python train.py --n_layer=11 --d_model=128 --n_head=4 --n_kv_head=4 --head_dim=32 --d_mlp=256 --vocab_size=1024 --activation="swiglu" --norm="rmsnorm" --norm_place="pre" --norm_eps=1e-05 --positions="rope" --rope_base=10000.0 --rope_fraction=1.0 --qk_norm=false --attn_scale=0.177 --bias="none" --tie_embeddings=false --parallel_block=false --init="normal" --init_std_qkv=0.0381 --init_std_o=0.0381 --init_std_up=0.0381 --init_std_down=0.0 --optimizer="soap_variant" --lr=0.00262 --lr_mult_up=0.705 --beta1=0.95 --beta2=0.95 --lr_head=0.00735 --grad_clip=0.5 --warmup_steps=200 --schedule="wsd" --decay_fraction=0.666 --decay_shape="pow" --final_lr_fraction=0.0 --batch_tokens=16384 --seq_len=512 --doc_mask=true --train_tokens=86320000 --steps=5269 --dataset="wikipedia_en"
Each number is 50 + 15 x the weight over the matrix's rms, rounded and kept within 0 to 99. Layers, rows and columns count from 0.

# v: layer 5 attention value, 128x128, rms 0.122, rows 20-31, columns 0-127
# o: layer 5 attention output (transposed), 128x128, rms 0.115, rows 20-31, columns 0-127
# q: layer 5 attention query, 128x128, rms 0.0845, rows 32, columns 0-127
v20:48 46 31 62 59 53 57 73 42 24 61 38 31 44 58 54 50 42 35 57 36 52 63 23 61 53 68 48 47 54 34 44 54 45 54 72 54 31 55 61 46 49 41 70 65 62 41 41 47 42 87 35 43 57 19 44 46 63 71 44 35 77 52 58 67 60 38 44 47 51 67 48 46 55 45 66 30 66 31 72 47 52 58 62 64 60 40 44 50 61 49 36 46 24 68 44 40 39 44 35 57 59 50 18 66 44 65 59 45 35 40 38 44 40 42 52 39 44 59 65 47 37 42 45 78 54 48 45
o20:50 60 56 65 72 55 64 57 49 42 45 58 54 60 60 58 70 34 50 53 63 56 35 67 41 55 51 60 44 54 39 47 75 56 37 53 30 44 51 63 47 51 36 50 66 51 55 52 38 67 35 45 48 64 43 49 51 61 49 57 75 61 56 47 51 53 48 41 74 35 45 49 47 36 63 61 56 34 45 46 52 32 42 41 39 44 57 43 55 50 56 56 41 40 45 46 61 42 51 26 40 75 68 72 20 40 37 35 47 28 58 62 52 52 50 44 54 64 49 58 57 58 47 42 32 52 39 65
v21:56 52 46 52 18 45 55 44 37 55 47 59 67 39 40 40 50 67 48 63 35 78 71 39 58 52 52 30 39 42 55 48 41 33 48 43 60 65 57 56 51 48 46 64 52 61 55 38 50 58 33 47 66 52 51 60 51 58 57 58 57 51 52 61 31 30 42 29 42 69 52 60 54 63 52 37 59 50 53 38 57 53 61 54 64 37 24 52 37 59 44 49 48 65 52 42 61 53 59 47 45 40 34 52 77 52 46 59 39 60 47 36 52 72 46 62 66 67 35 69 37 44 59 48 53 62 61 67
o21:29 58 49 44 48 36 54 41 64 56 64 42 42 53 49 60 38 53 57 57 38 51 61 63 70 46 47 66 47 49 50 41 25 52 45 40 32 62 41 74 63 34 40 44 59 54 45 53 56 28 53 42 56 37 68 39 43 48 52 40 49 30 39 62 48 50 60 51 53 46 32 51 57 63 42 52 62 30 42 41 55 61 24 52 28 62 59 51 63 46 45 50 50 31 46 42 50 20 30 61 42 48 61 43 70 52 60 47 54 50 42 59 36 56 49 43 52 55 55 52 60 59 32 72 56 55 62 45
v22:47 41 57 60 47 44 38 49 44 40 75 43 53 49 68 50 50 61 34 54 40 53 75 82 49 58 58 47 44 55 34 55 58 55 53 63 45 27 72 46 66 71 48 42 44 45 63 53 40 49 55 52 46 51 58 65 56 63 64 44 45 51 42 61 63 50 42 45 57 32 41 55 52 54 30 33 51 48 75 34 60 64 43 43 33 40 60 65 53 65 52 53 59 46 62 45 50 67 53 21 70 61 44 36 47 46 64 54 63 50 50 43 53 32 51 27 51 53 41 47 29 59 60 35 51 38 57 49
o22:52 38 40 53 56 56 44 60 46 50 37 67 60 55 39 55 58 56 34 56 63 35 48 43 52 54 61 46 77 53 55 51 36 50 51 28 51 58 44 52 42 51 43 48 72 38 56 55 46 38 46 45 63 51 44 37 54 55 54 50 52 41 73 48 55 47 61 51 64 42 47 50 34 40 62 55 44 48 42 48 40 38 75 67 61 53 49 49 48 45 43 73 52 41 58 30 28 45 64 43 59 65 60 61 56 62 63 45 44 37 28 45 52 46 65 70 45 39 42 53 64 52 59 55 38 48 63 48
v23:45 38 53 35 41 46 65 37 51 55 52 59 31 53 70 55 44 47 57 66 44 32 39 69 51 64 63 49 49 53 49 44 45 37 49 58 36 61 43 53 51 56 35 64 63 40 48 39 51 63 64 51 50 53 34 35 73 45 43 68 63 49 65 51 46 59 36 69 45 41 56 45 45 40 59 54 51 43 71 32 56 44 60 54 33 47 55 52 65 38 41 39 59 68 48 14 48 48 51 39 45 44 44 51 44 60 76 43 44 68 79 55 44 42 35 70 56 38 60 78 54 31 39 39 57 51 55 47
o23:48 47 44 62 47 49 47 48 60 60 53 43 55 45 54 61 85 62 44 46 52 43 55 47 58 43 49 40 46 37 66 59 30 54 49 37 40 32 55 73 50 58 43 47 40 53 52 51 60 61 42 48 67 50 45 47 54 39 29 53 52 55 36 40 58 51 39 51 49 44 51 41 68 64 47 50 49 65 44 59 63 49 42 50 46 60 41 48 45 49 30 55 57 46 40 53 49 31 54 41 45 51 65 61 31 41 40 65 39 58 48 43 43 36 47 47 61 64 49 43 71 38 37 60 50 57 39 38
v24:40 64 34 60 20 54 54 52 57 60 60 54 39 71 72 60 38 38 41 51 44 64 52 54 45 44 48 76 43 31 81 51 56 61 43 56 56 66 48 29 49 53 61 65 56 40 51 35 60 71 50 45 58 57 49 47 40 53 58 56 45 46 38 29 50 45 39 45 55 50 41 52 63 66 47 55 44 45 54 56 29 69 84 61 57 40 69 64 67 42 36 63 27 50 49 68 59 42 51 73 46 54 47 80 60 38 49 53 17 47 47 38 63 19 52 44 44 40 74 63 49 60 48 47 51 54 44 67
o24:64 50 42 51 46 62 40 42 47 41 51 41 52 46 38 38 51 60 47 48 51 48 73 53 40 42 50 54 56 74 42 46 60 52 61 49 50 66 46 45 63 60 27 58 65 80 47 36 46 60 53 69 67 62 46 63 62 54 49 31 49 59 44 39 68 66 55 48 52 69 47 47 47 40 52 47 53 66 61 38 64 50 52 60 53 49 55 43 62 54 57 30 38 54 41 59 35 32 56 56 26 50 46 46 56 58 50 40 42 53 74 37 41 69 47 40 36 45 37 45 64 53 52 44 78 56 52 44
v25:42 52 73 60 59 36 59 56 54 50 26 45 40 53 32 47 44 44 22 54 49 43 48 52 41 41 56 43 54 44 62 40 52 71 43 42 52 54 34 55 40 28 71 47 45 48 67 41 70 40 43 47 34 31 60 32 31 39 34 55 54 70 47 74 45 41 68 73 43 57 62 34 38 71 44 44 57 31 51 45 60 67 53 48 47 60 57 40 38 24 55 45 62 59 54 51 69 63 57 54 62 85 39 55 63 55 50 38 59 68 55 43 47 55 60 29 40 50 46 44 61 60 58 34 66 58 48 68
o25:58 36 28 66 45 46 59 51 63 64 53 44 43 65 60 29 27 55 62 46 44 45 47 51 62 56 57 63 49 35 42 35 50 48 33 64 58 61 65 35 39 34 61 33 48 65 56 60 62 52 54 56 52 36 37 53 48 56 38 47 44 51 44 44 48 45 42 38 44 56 41 51 73 48 36 48 54 62 58 31 40 49 62 30 48 19 58 79 51 61 53 47 56 38 66 71 57 56 34 31 56 29 42 43 43 50 54 37 43 51 55 49 44 34 69 51 43 60 32 40 65 40 59 66 29 64 42 32
v26:48 58 49 45 56 49 51 63 49 54 33 50 93 48 52 53 48 71 45 37 52 47 45 38 44 36 49 75 58 50 53 53 39 69 57 67 49 51 61 57 32 61 52 60 47 62 41 46 54 36 42 53 49 56 37 49 56 32 68 67 64 55 36 36 39 57 37 55 52 26 43 62 51 61 51 35 42 53 56 44 52 42 49 37 44 53 55 39 49 63 24 34 33 48 48 27 34 47 60 28 45 54 20 36 35 63 58 75 34 46 39 66 43 42 43 42 47 41 61 40 45 49 64 52 69 41 53 38
o26:41 56 45 23 47 35 45 30 45 33 54 58 48 59 60 39 42 47 57 51 54 57 43 55 49 56 44 26 55 50 44 63 34 51 43 52 44 57 62 41 49 47 27 36 51 52 22 57 59 46 53 41 48 63 46 33 58 41 60 37 47 39 58 67 67 51 46 60 62 25 79 30 45 58 36 47 60 54 52 64 44 43 57 56 52 60 31 43 35 62 52 44 53 50 44 60 49 30 51 45 47 64 63 45 46 27 42 38 43 53 47 56 67 60 38 48 62 67 21 54 49 45 46 68 61 46 32 59
v27:60 59 58 38 26 49 43 63 28 42 46 59 41 32 54 54 51 40 53 62 40 36 45 47 41 68 39 68 58 56 47 56 38 66 60 53 44 42 46 59 24 61 44 64 39 62 52 40 62 55 41 49 57 58 40 47 52 63 52 56 59 49 38 34 63 40 39 31 46 46 47 49 50 69 66 63 35 46 45 36 59 40 69 49 45 47 43 69 43 56 42 66 64 34 22 47 46 65 30 53 50 52 53 42 58 53 55 36 48 50 64 29 31 48 53 77 33 58 45 39 43 66 50 51 52 43 42 43
o27:39 71 26 49 51 52 69 45 54 46 62 47 43 45 61 49 57 54 42 49 73 55 49 62 33 44 61 45 35 46 62 40 67 64 57 55 70 52 55 51 49 50 42 50 38 51 58 52 40 51 54 57 53 56 64 27 77 44 56 43 37 47 48 56 35 56 47 35 28 53 50 48 43 51 65 59 41 47 48 49 47 66 55 62 49 63 55 53 35 48 63 51 46 53 48 46 52 36 50 54 54 33 53 61 47 51 45 46 44 33 55 56 38 56 54 54 54 59 53 62 85 51 56 54 47 50 48 48
v28:48 25 41 68 50 57 25 68 33 52 73 54 60 53 41 52 49 44 66 53 58 51 63 53 48 47 54 64 47 46 53 38 39 55 70 41 46 35 46 37 50 53 54 51 46 68 57 59 48 38 48 38 34 56 42 28 57 57 34 69 41 59 45 60 48 36 73 63 48 48 53 54 62 32 51 45 46 42 44 44 47 58 41 54 53 58 47 60 37 54 60 53 52 21 48 34 41 37 59 55 63 38 50 48 44 50 38 37 54 42 78 31 38 58 54 42 61 37 44 37 59 41 40 38 67 39 48 50
o28:68 56 67 30 43 68 59 47 38 43 35 64 43 46 61 39 44 57 61 45 56 44 51 45 57 41 41 30 56 52 47 60 54 48 71 51 66 48 66 54 67 64 36 41 58 39 38 43 46 59 31 56 61 52 47 50 42 52 64 54 67 52 63 49 37 41 56 49 55 58 60 47 58 31 36 62 44 49 44 40 63 54 64 60 52 48 40 47 44 46 26 56 47 34 64 41 44 51 37 29 60 51 72 37 56 37 46 59 59 48 28 72 54 54 69 55 53 53 60 52 47 57 37 45 33 57 55 43
v29:42 66 53 47 44 44 54 46 44 57 44 49 59 56 49 44 51 51 58 55 42 45 44 47 38 43 54 52 46 50 42 44 40 35 59 63 46 53 62 47 54 55 67 49 59 37 45 52 59 35 36 56 36 55 53 66 37 42 73 72 23 51 64 53 29 59 33 56 64 49 50 30 27 43 64 42 53 54 51 54 36 13 43 65 41 60 45 51 35 46 60 40 51 26 70 67 51 47 37 30 65 57 57 42 30 46 30 52 50 51 80 42 47 59 60 42 50 37 31 51 51 47 73 59 34 47 55 58
o29:52 34 74 40 45 44 47 64 49 51 40 47 60 55 35 27 41 37 35 55 48 46 18 56 44 58 41 61 48 47 43 55 55 72 52 46 59 50 47 45 55 51 41 54 41 48 37 52 60 49 40 53 38 38 38 52 39 38 53 39 51 42 60 29 50 29 59 35 50 55 41 56 57 70 47 55 41 54 37 57 51 60 57 57 61 65 51 53 58 60 43 47 43 50 31 30 40 70 42 53 53 59 58 32 38 57 55 40 37 37 34 77 53 44 34 56 60 33 42 52 49 40 60 56 45 45 48 49
v30:47 45 47 53 64 48 56 49 31 50 51 53 41 65 56 45 47 56 56 54 44 56 51 59 52 42 71 64 52 49 51 59 60 45 49 58 41 47 42 56 25 62 33 46 59 47 43 53 51 68 69 85 59 53 64 39 35 65 64 46 55 50 54 55 36 46 37 59 33 68 45 58 65 55 60 49 70 47 84 49 57 37 56 64 53 42 39 52 55 60 58 43 49 67 50 47 58 49 44 46 44 56 70 50 54 32 40 43 65 49 48 62 55 19 36 64 41 58 41 34 33 68 54 46 35 64 51 44
o30:63 52 41 53 48 46 45 59 64 55 54 56 62 51 43 45 34 45 46 39 65 57 49 37 58 60 34 59 41 61 52 46 67 52 41 51 45 22 59 57 61 45 69 54 53 42 48 66 49 52 40 52 64 46 62 60 54 29 31 60 41 45 58 42 43 50 38 50 65 40 58 50 42 52 42 57 39 53 57 45 35 59 58 54 51 55 56 47 68 34 50 61 43 53 34 50 60 29 55 39 45 55 36 48 58 45 56 72 52 58 52 27 55 69 44 65 45 40 61 51 78 37 36 43 51 65 55 47
v31:57 55 41 56 73 50 50 46 43 51 56 22 54 55 46 47 48 65 36 63 63 45 65 54 53 34 39 54 68 48 51 52 50 29 53 51 43 67 40 63 41 40 46 49 40 44 49 58 61 39 45 54 45 51 65 41 36 44 42 63 49 35 72 45 43 43 50 26 36 45 63 46 51 66 50 46 49 52 45 40 63 48 54 58 51 57 42 57 71 46 32 45 52 69 40 42 45 30 63 27 63 49 50 52 46 45 53 35 58 52 27 14 51 31 46 73 71 53 33 27 41 30 34 17 52 60 38 37
o31:43 43 73 28 62 50 47 37 35 39 60 70 60 43 70 47 48 45 62 62 53 52 37 46 53 51 54 58 54 55 54 54 24 33 54 60 48 58 60 65 34 54 66 66 62 40 35 69 43 64 62 62 66 55 59 64 58 61 35 57 29 51 32 42 53 48 64 46 49 46 39 56 45 38 45 69 38 62 59 53 35 61 58 42 34 55 46 46 44 47 67 40 50 44 52 39 56 36 10 46 41 46 43 64 31 62 48 54 42 44 40 45 46 51 55 59 48 52 50 52 54 44 47 58 54 53 50 47
q32:35 67 41 37 55 43 31 42 65 50 37 36 35 52 63 30 64 50 69 37 57 55 37 49 61 34 46 42 95 54 36 74 36 64 49 55 51 62 50 36 57 39 32 51 40 38 53 50 46 43 63 89 33 40 43 60 43 45 51 45 54 44 70 51 52 61 65 41 80 61 56 28 44 75 42 51 62 28 52 59 51 71 56 47 52 65 64 44 32 21 50 40 54 55 36 48 54 46 28 47 52 45 34 66 43 56 48 47 63 64 34 19 57 30 43 66 55 68 44 67 42 33 61 47 56 46 74 23